Part of a small language model's weights.
Size: width 896, 7 heads of 128, MLP 3136 GELU, vocabulary 50257, 143M parameters.
Training: a variant of Muon for these matrices, 1055M tokens, 8053 steps.
Each number is 128 + 32 x the weight over its row's rms, rounded and kept within 0 to 255. Layers, rows and columns count from 0. The size above them is the row's rms in percent of the matrix's.

# layer 6 MLP down (transposed), 3136x896, rms 0.0249, rows 1733-1792, columns 112-167
size [120  88 103 139 120 118 103  88 111  97  86 101  93 102 127  98  98 121 109  86 123  97  96 102  93  99  98 112 113  92  95  88 101 109 106  99  87  90 102  98 104 119 110  84  87 101 111  92  91  85 118  91  90 106  92 115  99  85  95  92]
[[ 88 121 159 151 139 169 103 142 127  95 129 141 179 174 118 149  94 113 141  73 125 127 159 132  74 152 132 156 132 153 168 152 153 139 200 157 109 145 149 146 119 119 135 118 163 201  86 120 118 130  47 133 100 138  98 126]
 [133 120 153 145  96 111 134 115 102 135 174 132 118 112  93  86 162 139 177 124 170 125 161  94 106 121 101 124  98 172 169 120 111 149  90 126 170 108 174  97 134 103 157 124 157 137 161 153  40 154 177 198 119  87  77  89]
 [124 136 186  98  67 152 165 210 195 136 126 127  73 158 131 133 115 140 144 138 116 147 135 131  92 133 165  99 173 164 192 152  92 131 167 144 166 117 138 170 137  86 166 130  84 150  74 168 125 101 104 112  78 117 141 139]
 [132 131  81  89 168  60 101  92 152  67 112 109 125 130  96 164 107  89 101 128 116 145 102 161 111 108 113 135  86 151 121 135 181  94 156 147 168 107 133  70 113  61  63 156 141 117 120 131  94  99  82 144 111 160 145 144]
 [144 159 108 167  96  89 174 129 135  77 128 171 138 151  28 166 128 146 122 173  94  96 121  66 143 186  90 144  90  95 125 110  91 158 134 161  43 150 136  88  95 125 132  93 187 150 105  61 168  91  80 152 124 120 118 129]
 [157 166 163 118 102 111 137 122  66 171 169 146 100  90 177  87  96 173 145 102 131 116 152 193 121 154 107  97  85 116 162 199 100  96  60 171 156 197 171 149 143 127 132 179  67 103 165 101 114 135  78 130 127 144 137 205]
 [122 147 165 136 145 160  94 141 137 155 116 143 134 102 127 126 144  98 114 112 129  96 136 128 183 141 132 156 154 120 129 112 119 129 150 137  69 139 139 143 120 153 184 149 156  87 100 183 183 100 118 115  97 106 111  97]
 [182 178 198 117 133 149 113 123 135 125 166 144 142  98 184 137 108 115 159 104 102  86 131  88 189 106 109 170 135 137  81 180 100 149 163 124 159  99 131 108 127 164 137 129  73  91  84 151  88  88 151 148 182 172 107  96]
 [204 103 154 176 114  99 135  63 151 144  97 167 126 121 194  65 143 197 102  81 183 123 111  86  81 144 174 139 140 184 185 129  58 119  91 130 102 162 115 131 148 125 146 116 165 145 160 140 173 145 159 115 116 111  63 129]
 [173 113 127  82 125 113 130 127 145  93 148 107 187  93 101 158 159 164 192 125 104  88 103 110 121 134 174 138 110 190 173 161 104 174  95 130 119  78 123 154 136 151  97 168  50  70 150  82 137 138 104 178 155 132 141 116]
 [ 69 133  96 101  88 114  71 105 112  65 156 162 114 193 103 140 117 105 155 114 146 169 141 180  80 138 124 135  95 124  99 122  92 188 125 152 185 157  82 156 161  49 126 130 109 133 144 132  87 189 115 150 216 124 191 147]
 [104  82 149 122 125 129 144 177 136 114 153 119 114  83 144 176 120 139  94 123 133 183 147  93 153 159 122 188 110  85 140 199  65  79 193  86  98  93 102 131 131  96  72 160 123  16 168 133 127 150 153 155 110 131 116 104]
 [ 70 140  71 139 153 159 114 136 183 108  89 112 104 142 103 171  89 188 101 122  90 188 118 117 133 152 110 153 149 104 135 150 163 101 126 137 185 153 102  83 114  94 145 146 161 182 108 113 145  75 115 144  66 113 126 161]
 [ 70 141 155 182 151 165 196 154 143 101 124 105 123 154 107 166 123 131 167 137 129 122 159 169 126 171 159 156 107 124  66 108  98  59  85 135 104 152  93 148 130 166  95 160 159 154  98 168 151 107 148  92 126 160 136  93]
 [146 171 172 147 111 115 152 140 112  89 101 147 115  74 183 127 160 122 170 125 118 152 158  63 127 113 190 143  96  97 155 130 129 168  83 132 108 104 177  97 157  98 164  67 118  85 128 137  59 143 151  95 173 189  77 122]
 [ 80 144 193 145 114 102  80 168 114 104 163 142 104 130 116 121 146  99 146 126 115 186 123  95 118 132 162 129  91 125 161 160 110 153 118 119 110 131  93 113 114 154 140  91 151 167 129  79 146 121 201 107 102 155 127 136]
 [136 117 150  97  89 156  83 126 101 124 125 136 168 142 128 127  88 147 159 177  85  82 122 122 121 169 129 178 132 165 123 153 127  96 144 129 113 125 113 105 152 174 139 109 197 114 130 125 152 105  75  59 106 143 175 178]
 [112 187 134 148 124 142 108 113 165 134 126 132 174 114 138 108 177 129 201 141 138  63 185 170 159 205 123 134 134 157 130 146 123 121 132 135 151 140 159 110 123 177  84 112 156 191 111 109 139 117  78 101 104  97 126 152]
 [127 129 188 190 116 117 100 154 191 129 142 141 193 141 143 111 168 113 121  61 200 130 144  97 135  88 173 153 152 197 121 134 136 155  94 107 128 190 103 107 159 155 156 127 171 137 129 141 124  99 123  65 137 125 124 157]
 [110 135 160 160 136 143 117 181 142 128 185  58 174 128 158 144 178  98  77 143 147 107  98 132 117 119 139 112  84  79 123 128 148 164 118 131 143 192 105 128 144 101 169 124  93 133 195 148 136 137 137 112 140 149 141 100]
 [119 162 107 152 109 101  57 152 137  85 107 129 142 158 139  86 136 184  98 169 142 145  85  92 122 119 158 140 126 136  86 112 148 148  86  52  75  98 157 148  64 146 101 155  74  81 133 114 206 137 143 145 103 100 121 181]
 [169 111 112 158 152 116 124 109 106  72 123 119 176 207 100 132 137 156 161 138 138 141 119 210 112  86  70 105 114 161 145 103 163 158 108 156 191 112 139 148 115 156 165  94 142 133  87 129 152 121 130 174 123 138 112 139]
 [146 131 166 115 108 134 128 137 108 107 150 100 143 107 102 106 124 108 133  82 105 115 106  83  75 160 120 141 213 133  94  98 107 148 147 156 171 122 142 137 138 122  99 140 158 127 140 170  72 173 171  94 161 105 130 160]
 [126 130 151  61 129 148 167 149  60 126 100 186 132 133 137  84 156 122 146 140 140 106 151 120 150 144 195 108 185 141 144 146 127 133 104 100  89 137  87 173 147 150 151 104 124 102 136  71 130  83 111 138 104 115 136  77]
 [146 182 142 100 123  97 145 132 113 160 115 112 133  88 118  90 125 139 155  81 127 146 139 105 154 121 161 109 133 174 133 108 118  99  36 110 171 122 173 136 100 116 140 149 158  95 157 135 139 157 106 133 108 117 115 126]
 [ 91 143 146 127 122 123 129 150  84 105 117 118 115  72 156  76 101 106 186 118  92  71 134 129 183 133  98 103 113 183 116 140 131  69 188  72 102 128 207 174 108 150 164 170  91 136 137 131 180 144 168 161 153  76 215 102]
 [103 133 136 125 224  95 170 120 124 229 117 142  91  94 175 143 115 126 121 152 172  82 116 150 178 136 113  89 147 158 138 148 136  68 136 148 148 152 114 167 138  91 107 152  87 179 107 114 125 163 133 140  67 114  66 146]
 [156 113 137 164 179  78  74 148 113  90  55 106 112 168  93 113 112  63 135 160 104 151 142 152 107  90 134 156 103  22 105 173 137 144  75 114 158 127 136 132 110  86  82 107 149  62  80  99 141 173 192 130  55  68 134 127]
 [139 107  96 104 142  99 136 127 117 135  99 125 130 109 134 166 137 108  50 138 121 100 132 107 110  58 156 148 121 167  73 108 121 145 138 113  72 150 124 129 104 118 123  89 125  77 133  77 146  72 140  89 119 102 127 106]
 [ 79 169 116 126  69 145  57 163  95 148 145 159 163 141  96 107 100 112  91  49 111  75 119 104 149 124 144 160 151 120 160 143 184 160 114 108 111 106 161 135 103 134 104 112 119  65 130  68  93 183  75 111 106 129 116 170]
 [158  71 152 101 166  63 134 177  11  91 132 143  55  84 189 137 122 160 111 103 129 119 188 105 158 176 170 110  85 112  87  56 120 115  79 102 146 117 132 125 158 174 120 103 122 167 123 101 108 106 171 134 122 152 157 186]
 [159  92 131 130 115 196 125 164 112 153 150 183  62 165 115 156 182 156  70 145  91 161 101 125  92 128  97 185 176  49 176 170  54 130 164 109 173 106 133 143 110  83 155 145 108 110  81 163 115 109 107 136 152 107 119 148]
 [ 50 116  66 172 138 148 158 118 150 113 115 166 107 112 227 138  96 154 105 133 108  76 138 113 147 134 128 147  79 125 104 128  86 172 162 104 120  81 125 190 187 108 115  98 135 167 114 108 131 101 157  75 113 147 189 112]
 [122 160 211  89 114 142 147 155 169 182 143 136  91 148 145 105 128 168  76 114 120 123 125 164  95 124  68 131 112  71 125 110  78 135 139 132 106 168 103  42  81 144 187 136 117  64 143 104 114 128 162 151 137 173 159 112]
 [117 130 166 120 163 136 136 153 104 128 120 148 173 139 144 131  75  98 150 111  98 144 136  99 156 155 192  88  78 108 133 120  68  98 133 119 145 117 130 105 156  70 179 124 185 162 180 160 155 120 210 138 100  94 194 122]
 [153 115 138  63 148 134 110 119 160 130  81 110  77 115  88 162 160 161 124 126 116 131 142 221  85 147 109 120 103 150 113 127 135 116 171 213  94  81  93 167 128 115 160 146  96 133 127 116 161 135 131 163 125 159  67  95]
 [122 133  75 131 165  47  68 111 127 155 115 141 110 102 159 106 116 125 166  74 138  89 113  69 162 118 129 105  48 141 124 180 124 128 167 103 118 125 127 107 137  87 102  67 116 131 146 143 152  93 100 106 117 131 171  87]
 [158 138 176 136 107 106 139 173  79 128 228 129 119 148 168 149 124 161 152  93 166 112 138 126 147 122 150 180 129 143 114  92 135 108 152 156 121 178 189 196  84  76 137 102 159 131 165 137 161 126 118  97 112 125 133 145]
 [ 91  87  46 140  65 134  69 131 151 157 179  79 158 158 115 131  74 161 133 123 141 161 115 160 133 125 111  87  92 155  78  80 154 142 123 109 162  96 119 147 128 143  99 116 139 134 156 119 125 158 133  93 116  83  87 149]
 [166 120  95  81 131 147  75 128 145  85  97  83  94 161  48 190  95 128 143 125 167 113 139 131  98 101 114 109 179 177 130 118 214  84 177 156 113 134 125  85 118 130 105 172 118 143  90 102  99 113 134 134 203 130 122 157]
 [108 161 146 103 195 141 184 107 183  95 206  77 128 154 152 147 118 150 119 138 101 128 155 126 129 142 134 157 129 134 142 170 161 154 115 123 108 115 108 158 116  61 133 148 100 104 110 151 159 117 117 127 122  89 102 122]
 [ 76 178 150 176 152  92 110 121 113  98 130 155 173 106 196 189 150 173 134 114 160  79 185 163 126 105  61 134 130 102 139 140 191 133 123 174 178 136  95 101 156 216 129 127 109 117 178 152  97 129 154 135 167 160  90 126]
 [106 173 121 130  74  69 109 126 138 183 141 185 137 147 133  64 118 111 135 105 136  65 155 176 155 139 139 158  32 133 124 123  89 145 124 110 131 120 114  82 138 113 126 122 128 174 119  69 118 160 146 103 208  94 239 121]
 [115 113 124 138 141 127 179  96 123 151 138 198  89 149 138 103 143 126 129 136 114 161 148 133  96 171  75 130 130 108 143 137 121 151 110 239  59 152 100 100 143 126  90 148 173  91 108 166 139  80 128 179 159 160 114 101]
 [ 99 142  76 154 221 184 125 130 111  76  68 113  50 127 205 166 151 157 190 139  94 114 191 172  78 123 111 119 101 136 146 127  91  70 151 103 124 180  86 124  99 126 155 128 118  83 164 163  70 113 144 162 153  74 130 102]
 [122 137  96 121 111 124 196 108 142 127 152 121 128  85  87 166 103  61 167 127 121 114 122 147  83  81 112 175 147 128 139 134 123 147 157 147 147 107  96 100  96 144 131 146 139 110 159 120 139 109 151 116 109 128 144 163]
 [166 168 116  42 146  82 154 110 134 143  93 178 157  78  97 143 121 122 132 114 140 139 128 124 125 180 134 114 211  90 115 135 132  76 169 125 143 100 131 106 114 161  97 139 131 121 108 156 149 199  80 155 178 119 141 116]
 [133 120 142 149 124 123 142 153  96 179 193 126 102 114 123 106 148 128 156  96 104  98  74  93 160 169 145 183  93 151 143  97 156 169 130  79 155 128  83  89 120 146 145 122 148  77  84 166 151  87 102  35 154  96 108 138]
 [ 45  77 151 201 182 127 149 111 147 114 158 145 103 153 122 101 143 140 114 167 114 135 140  58  99 109 105 143 113  90 125 140 146 187 209 137 133  76  78 137  86 121  86  90 108 117  45 136 135 160 178 114 114 140 111  80]
 [126  90  61 117 118 143 106 110 114 100 140 119 116 175  97 125 154 129  66  96 142 112 162 166 151 118 172 163 105 101 114 124 129 132  95 126 130 175  86  93 193 120 164 182  64  58 145  94 122 144 171 197 118  97 160 110]
 [138 111  65  73 175  96 121 143 141 144 111 128 158 149 105 118  92 164 150 114  65 107 160 183 137  61  98 107 134 175  90  94 123 146 100 102 151 122 131 191 133 144 153 127  51 151 129 195 150 114  92 135 112 172  81 140]
 [129 133 127 182  93  79 150  80  96 105 115 154 109 133 128 159 144  90 153 133 130 183 119 205  72 156 142 139 140 113 133 161 130 161 179 107 131 104 117 129 114 151 118 143 153 104 126 145 100 124  92  83  92 128 142  61]
 [141 182 150  95 114 157 190 130 194 209 123 125 138 157 150 118 133 129 134  95 113 116 121 154 106  97 145 127 173 114 150 149 117 162 147 136 120 100  40  73 110 194 122 113 143 107 105 119 171  90  94 137 119 131  97 137]
 [108 165  90 139 117 152  68 178 157  53 170 164 164 112  78  85 110 103 133 131 144 113 102 103 109 147 114 158 110 127 122 152 157  75 181  91 135  90 102 134 115 143 127 178 127 134 150 117 101  82 139  45 125 124 175 141]
 [ 93 110 108 109 113  77 144 130 142 141 137 123 155 187  58 111 176  95 140 142 106 105 141 115  95 103 140  96 132 114 108 130  81 132 112 100 180 109 130  96 137 187  91 121  64  79 154 141 123 179 135 149 135  62 135 145]
 [106 166  83 148 135 141 113  87 139 158 118  88 147 171 111 147 102 149 159 122 120 114 115 113  94 130 110  88 169 102 145 115 112  98 133 112 143 101 136 144 137 116 121 151 131 200  88 170 160 128 168 151 101 157  59 183]
 [ 60 147 159  65  73  83 118  89  93 190 149  83 100  77  85 168 153 125 109 122 152 105 107 156 139  77 126 180  94  96  87  93  70 159 101 117 109 108 121  93 117 135 135  90 116 181 137 122 130 132 189 114  85 130 108 119]
 [156  97 127 176 128 193 100 100 118 111 115 145  81 156 121  97 123 153 131 129 168 126 101 148 118  97 139  96 158 141 150 139 153  96 195  86  88 105 156 155  81 160 177 113 119  87 102  98 110 158 148  94 146 164 170  79]
 [ 91 115 151 185 133 105  87 103  72 107 123 166 125 101 112 145 134  84  25 170 185 138 133 114 141 176 122  94 124  96 161 132  84  64 116 117 164 130 111 148 202 194 159 165 158 130 117 147 124 157 141 121 151 104 134 159]
 [139 116 130 121 143 106 153 105 214 152 165 111 128 125 150 120 159 120 129 143  85 117 123 147 123 109 134 146  79 167 117 111 162 174 214 129 170 121 139 155  79  84 137 177 106  97 135 106  92 140 151 167 146 162 114 124]]
# layer 6 MLP up, 3136x896, rms 0.0249, rows 1734-1793, columns 112-167
size [ 93 103 138 118 121 114  91 109  96  85  95  89 115 136 102  96 130 105  88 129 101  93 110  92 106  97 108 108  93  97  88 102 110 106 121  88  88 103 106 101 115 107  86  98 100 117  93  90  83 119  90  88 107  94 112  98  85  97  92 102]
[[109 157 114 141 209 116 177 117 108 148 123 122 123 101 119 142  70 186 131 172 144 137 106 166 103 101 176 139 155 139 121 163 159  90 122  61 142  71 118 137 130 187 145 118 111 115 130 138 159 129 122 111 190 112 142  82]
 [148 115 169  67 102  90 168 101 138 139 133 155 145 149 137 155 180  73 129 113 136  81 155 128 141 138 117 129  95 107 106 154 129 116 149  89 113 153 106 106 106 100 116 112  77 103 110  80 162  91 130  68 189 119 118 157]
 [116  93  90 123 128  95 134  58 127  90 104  81 150 170 146 173 161 123 126 139 105 136 163 110 134 140 166 171 110 116 153  86 163 159 140 157 151 117 170 104 185 114 146 124 123 119 143 126 125  64 159  97 108 128 104  60]
 [135 121 116 167  92  88 166 141  96 104 142 153 134 151  49 127 122 119 135 108  56 128 214 132 111 142 116 119 129 118 153 122 186 138 134 132 101 165 173 126 102 133 119  77 180 101 141  90 144 153 189 131 123 103 101 106]
 [ 92 134 116 185 179 127 142  57 181 155  80 141  88  97  68 136 126 114 118 148 161 131 117 103 192 148 101  88 147  88 135  85  88 105 139 101 150 166 117 139 147  97 107  55 105 123 170 129 129 192 142 124 115 113 103 144]
 [124 160 127 154 132  86 153 104 117 220 137 108  90 108 133 151 138 108 131 154 108 116 140 104 139 115  85 110 138 110  99  72 150 151 117 128 105 120 192 124  92 190 145 155  51 142 190 133  76 147 150 115 107 144 154 144]
 [ 71 132 114  58  75 126 161 124 121 158 128 130 104 145 102 134 147 194 192 111  74  43 122 132 122 145 117 112 126 108 149 145 149 117  85 139  91  83 104  97 102 108 111 137  93 117  84  83 130 105 183  62 115 123 153 181]
 [165 136 100 186 175 126 188 141  99 136  97 105 159  88 153  84 127 127 108 159 130 140 150 153 110 124 159 197  90 163 169  95 130 152 137 166 110 112 149 129 117 178 150  88 153 124 105 156  73 125 127 172 146 123  70 161]
 [180 100 152 104 152 117 153 139 101 111 133 119 154  84  99 159 142  88 148 123 108  96 167 160 157  52 102 162 110  80 250 154  66 234  89 115 116 189 115 134 166 121 126 142   8  53  82 158 153  97 157 129  97 142 155  86]
 [101 116  76 114 121  91 101  85  84 131 156 155  92  84 126  80 108 120 131 127 129 133  97 133 214 158 106 168 124 122 103 138 158  70 129 152  82 155 138 157  84 123 122 145 138 113 153 127 136 132 165  68 102 139  97 118]
 [ 84 130 128 142 110 124 157 129 140  87 117 134 186 118 170 148  75 147 170 140 122 115 112 113  77 165 150 137 156 142 115 197 152 180 145  99 124 145 108 186 169 101 147 161 115  68 135  61 129 119 170 200  87 160 115 129]
 [ 89 151 144 136 116 185 151  97 122 131 118 104 156 122 160 220 125  97 101 100 166 170 114 109 219  99 120 112  93 121 122  42 130 134  98 107 145  68 111 114 136 167 117 134 105  93 154 158 132  83 140  96  52  96  97  95]
 [ 91 139 132 166 133 145 171 156  97 116 185 115  94 119 154 131 136 111 157 112 106  86 198 158 170 150 135 137 136 168 104 155 169  88  89 151 153 113 141 133 124  79 122 172  83 105 141 106 135  86 139 141 171 153 139  97]
 [130 160 184 161  79 163 170 200 130 104  67 128  90 131 122 131 194 159 164  82 142  86 126  94 137 131 180 129 148  75 127 165  95 138 128 151 116  84 133 116 129  98 147 167  79 126 172 145 128 162 137 151 115 106 114 158]
 [128 116 129 131 184  76 163 155 182  90 191  92 140 104 102 173 139  74 100 104  89 136 122  94 158 141 116 132 135 158 140 174 112 141 127 137 186 111  86 176 137 111 161  88 115 163 153 114 167 135 124 120 113 134 126 110]
 [ 89 173 104  92 165 149  98  99 112 129  83  72 218 138 112 132 144  70 140 197 171 159 127 127 136 104 128 150 150  90 117 209 123 128 125 115 174  94 169 126  82 174 151 164  80 138 203 153 139  70 106  86  93 113 101 169]
 [176  82 115 120  98 197  88 149 149 130 144 115 125 169 120  78 224  88 147  94  95  92 167 134 100 151  72  96 151  88 112 148 153 131 121 158 118 109 124 128 107 167 133 163 165 127 109 114 170  83 113 126 138 103  66 114]
 [146  63 132 142 140 178 131  98  94 148 159 176 163 130  96 138 116 165 140  78 140 174 154  53 131  77 175 108 145  91 143 111 148 149 176 122 128 149 110 181 164 142 140 178  58 148 146 164 138 116  94 103 129 131 129 139]
 [125 163 102 120 181 121 126 182 138 160 172 134 130 111 162  93  96 158 115  74 130 135 123 117 168  71  75 168 190 127 170 133  99 139 144 118 175 173  97  95 133 100 153 150 127 100 178 167 125 141  89  78 145 121 107 150]
 [137 150 122 155 121 122 163 154 147 156 128 178 175  53 158 149 108  74 149 118 129  81 162 171 174 147  85 115 142 112 148 153 152 133 125 220 174  85 102  95 182 100 158 145 162 179 107 136  97 112 119 155 119 122 132  83]
 [116 100 134 127 119 121  90 100 105  56 114 122 173 137 132 133 142  86  92 107 136 169 177 115  57 160  78  92  94 119  92 149 150 150 127 126 141 156 169 195 121 130 156  87 107 138 155 119  99 136  85 157 112 183 110 181]
 [115 108  85 134 170 145  75 126  98 154 202 150 186 148 103 171 137 175  58 101 151 136 145 136 110 176 138  77 165 154  93 112 175  92 149  69 154 142 137  86 123 172 131 101 111  72 128  67 131 122 145 145  89 123  62  47]
 [ 81 102 137 184 104  85  78 128 158  67 112 127 155 142 193 112 112 129 164 150 166  81 113 149 158 150  88 147 119  97 143 158 150 149  47 112 109 109 124  79 120 111 110  79 114 131  61 163 196 131 156  72 167 122 147 148]
 [136 106 109 116 127 168  93 120 155  98 169  57  76 137 150 117 120 109 148 186 102 146 130 134 130 155 141 162 145 139 102 169 113 209 116 149 106 112  93 140 160 142 178 131 135 118 145  88 154 127 170 136 142 134 146 162]
 [123 135  95 100  80 146 118 120  60 103  86 108 153  96 111 100  83 124  88 145 162 111 174 138  90 132 101 114 114 122 107 122 106 120 182 134 133 135 204 153  74 157  85 140 136 107  76 163 103 132 125 136 191 120 177 178]
 [ 96 134 162  55 133 110 106 119 168 112 189 105  94  73 120 190 138 176 113  75  99  87 114 131 109 128 108 136  82 143  96  89  90 130 154  98  91 136 107 165  83 115 174 148 128  79 142  60 149 115 139 152 116  75 116 115]
 [178 105 146 149  79 134 130 164 185 183  62 153  75 109  96 106 116 120 150 126  84 117  81 141 151 180 104 135  93 101  88 127 132 144 197 100 157 152  76 118 140 137  89 152 166 163 161 148  90  82  97 109  77  66 142 124]
 [148 166  93 123  98  94 173 107 112 116 127 134 157 183 115 154 136  86 147 118 118 132 116  90 124  94 137 157 154  89  83 155 170 167 159  97 108 101 134 150 122 114 118  91 153  44 163 120 176 144 186 127 129  87 147 129]
 [132 105 153 119 105 111 151 148 113 141  51 115 145 133 180 153 146 179 177  71  98 166 170 109 196  99 119 136 123 137 163 123  90 119 120  92 136  78 195 114 159 178 152 100 133 115 112  56 137 133 105  86 107 144 167  77]
 [124 103 176 103 149  97 139 128 149 119  92  99 128 148 125 127  61 113 137 168  96 117 151  84  99 148 101 139 157 132 155 177 131 132 126 107 128  64 149 129 134 106 201 170 159 210 176 118 186 103  84 174  68  85 199 107]
 [ 89 145 113  98 101 134 119 105 131 120 150 111 146 117 119 143  95 141 124 109 138 129 151 158 139 105 152 142 109 147 123 161  79 162 100 194 122  78  95 109 190 174 140 148 150  90  61 148 127  88 122 154 112 115 137 114]
 [ 72 143 144 138 136 149 169  68 172 135  49 103 103  73 170 130 121 175 129 128 145 157 160 158  84 156 116 183 143 192 112 147  91 139 148 145 174  56 147 176 154  97 151  79 131 150 101 133  93 154 171  75 105 121 166  78]
 [182 142 110 150 116 147 106 145 174 100 127  97 116 133 175 141 138  68 125 112 183 139 134  98  95 146  90 123 128 124 119 142 103 159 136 116 161 165 140 138 151 130 132 116 136  80 131  97 129 131 157 195 111 103 122  79]
 [114 110  64  75 142 128 156 172 140 131 108 139 135 113 160 168 100 107 137 124 119 153  76 138 134 134 130 111  73  97  99 147 108 112 110 119 106 116 133 110 151 114 141 109 112 138 128 121 195 118 120 137 147 101 112 128]
 [102 115 142  73 107 119  75 133 155 137 101 107 109 118 128 161 187 144  87 107 108 154 126 174 132 140  45 164 110 147  70  97 123 132 151 183 151 139 134 131 139  80 143 169 145 105 135 130 108  85 132 176 119  68  75  92]
 [136 166 124 116 104 132 122 110 139 170 137 153  70  90 159 153 136  76 130 171 115 157  98 190 157 142 114 149 135 115 130 170 139 153 155 123 147 109 104  89  90 100  56 120  97 160 169 175  78 137 160 126 149  89  80 112]
 [168 132 101 126 117 149 145  98 110  86  95 148 119 111 150 103  99  54 123 129 141 179 112 133 104 159 120 109 137 144 113 141  84 136 102 167 100 132 103 112  85 109 139 130 135 176 132 115  80 112 124  95 109 177 118 141]
 [180 141  73 116 181 124 102 101 116 153 232 146  95 116 164 117 145 131 102 115 127 121 105 145 154 129  78 117 141 100 187 176 101 155 128  73 137 103 127 143 112  92 159  85 122  93 134 103 136  81 111 154  50 169 164  99]
 [131 132 146  97 137 120 136 138 149  78 163 106 120 161 100 178 151  96 148 140 163 155 165  43 125 127 132 145  99 117 131 171 123 156 108 155 148  74 116 138  98 132 117 108 158 126 144 152 111 150 139 109  37  80 114 128]
 [133 156 124  71 154 104  81 161 174 143 119 125 141 152  86 154 101  86  99 171  85 115 105 124  93  86 141 162  61 103 141 153 179 179  78 141 141 126 115 135 179 137 156 162 106 128 102 101 118 143 130 171 145 124 109 167]
 [117 157 148 185 125 106 157 184 126  90  89 104 200 148 174 169  99  78 156 121  70 130 142 130 170 107  63 152 109 126  94 107 144 166 137 117  88 141  97 128 156 161 138  84  85  71 139 132 108 140 134 123 192 121  76 130]
 [134 115 120 131 101 160 162 112  29 131  74 180 137 168 178  56 166  66 102 127 122 117 109 103 123 177 153 127  81 136 176 174 128 131 148  91 119  65 107 122 107 100 153 164  88 198 130  82 154 157  89 115 213  56 170 138]
 [ 79 116 173 109 138 137  79 123 108 126 145 160 104 182 100 121 143 118 142 154  96 132 161 120  79 138 186 148 108 128 151 155 218  99  94 146 133 172 176 124  97 113 134 123 183 171 125 126 165  67 105 105  64 123 149 161]
 [165  94 107 109 168 181 137 100 115 107 123 109 169 159 177  95 114 138 139 164  92 107 117 160 235 141 125 162 153  65 142 103 166 194 145 104 106 116 149 163 159 118 145  80 127 101  93  75 168 104 100 138 126 108 127  67]
 [155 145 101 139 160 147 108 148 103 107 165  94 132  99  53 165 160 136 137 118 159  98 114 154 162  91 192 152 186 126 116 141 124 112 164 119 196 185 181 118 132 133 149 114 142 114 138 149 127  97 154 148 131  43 135 129]
 [145  77 124 188 139 112  92 147 104  88  97 175 177  63 107 118  86 130 133 121 135 130  95 138 123 119 115  82 142 150 110 101 152 119 103  90 144  97 123 108 117 172 154 142 104 117 166 157 102 138 164 116  63  89 139 111]
 [135 126 107 163 124  91 149  42 144 126 128 169  64 112 113 160 150 114 143 128 149 133 145 162 134 143 147  96 139 116 200  82 124 172 113  97 117 112 113 114 178 140 154 188 114 151 152 138 195 144 108 115 125  82  62 173]
 [143 157 116 133 125 154 105  89 110 126 110 107  85 102 161 106 135 116 145  85 153 131  70 146 131 110 139  84 150  76 104 131 104 142 141  89 193  89 147 160 120 108 165 129 208 149 163 135  92 143  99 131 179 134 153 151]
 [ 96 131 153 123  53 133 103 150 175  65 114 143 146 135 178 127 162  95  96  99 152 101 132 111 117  95  74 172 129 139 122  83 153  84 122 175  79 105 151 142 123 137 160 179 124 121 161 163 138  88 123  92 151 149 151 150]
 [ 52  47  88 111 114 101 137 113 131 134  70 118 102 119 131  99 153 146 109 141 135 172 163 143  95  68  88 140  98 180 125 133  72 150 133 133 147 153 139 156 137 138 195 174 141 135 135 191  92 134 127 128 130 132 108 100]
 [105 181 141 128 106 190 128 164 166 110  82 141 100 122 121 115 130 103 132  85  75 148 114 119 114 128 102 141 120 126 133 166 127 151 110 138  71 134 130 113 158  84 138 122 128 130  65  98 173 123 163 136 138 121  94 148]
 [122 120 132 106 141 117 150 145 104 116 149 122 105  80  95 160 106 133 127 133  80 122 156 138 157 123 120 205 140 166  54 100 167 138 127 112 110 126 107 185 124 152 142  67 156 151  88 104 178 108 182 129 124 129  72 125]
 [134 121 112  81 128 110 125  82  49 128 176 158 145 129  65 110 126 147 116 119 100 133  91  92 135 113 129 202  87 155 141 105 112  65  99 160 132 121 129 119 121 149 148 153  92 101 172 124 113 158 171  80 123 116 109 118]
 [176 130 105 194 128 102 144 144  89 108 148  79 143  98 105 127 154  90 114 128 139  96 172 143 144 162 167 166 178 179 106 150 163 101 169  86  95 110 134 120 138 158 158 146 166 109 193 100 124 128  91 147 114  72  97  94]
 [168  83 163 166 180 134 168 134 163 171 117 143 128 134 148 164 131 146 123 145 144 115 148 161 156 150 113 134 172 119 114 164 170 111 100 189 155 114  69 123 106 131 148 115 137 119 178 114 132  74 163 151 110  88 153 127]
 [ 81  25 133 112  97 142 134 139  84 112 110 125 144 109 162 148 156 141 130 170 116 128 141 185 103  89 131 110 141 182 133 174  82 156 173 124 128 106 111 147 184 122 113 100 128 103  93 113 117 150 109 131 129 102  91 104]
 [120 147 144  79 114 159 138 125 163 154 132 131 145  90 154 118 134 116 111 121 171 114 149 116 136 143  94 135  99 104 128 139 168 109  47  87 118  72  86 151  88 151 103 144 129 122 189 139 159  95 110  85  95 154 132 126]
 [105  73 108 148 101 105 161  80  84 130 111 131 139  96 124 149 175  82 102 112  77 188  92 159 173 114 118 160 169 157 139 112  76 119 143  93 139 168  88  86 111 136 146 129  89  94 134 115 139 109  97 146 121 148 134 106]
 [ 97 190 166 138  85 100 117 136  53  98 137  90  91  83 144 150 150 120  99 128 132 118 143 141 218 132 142 124 125 154 151 124 114 162  57 161 155  82 153  93 200  95 159 148 110  92 189  22 163 171 119 153 152 165 111 158]
 [113 112 126 145 121 119 122  88  96 105 159  98 176  97 111 139 100 116 109 151 111 197 117 126 142 151 128 129 178 180  79 118 140 166  96 140 102  91 167 147 138 134 179 140 128 150 142 129  90 128  76 104 156 164 169  93]]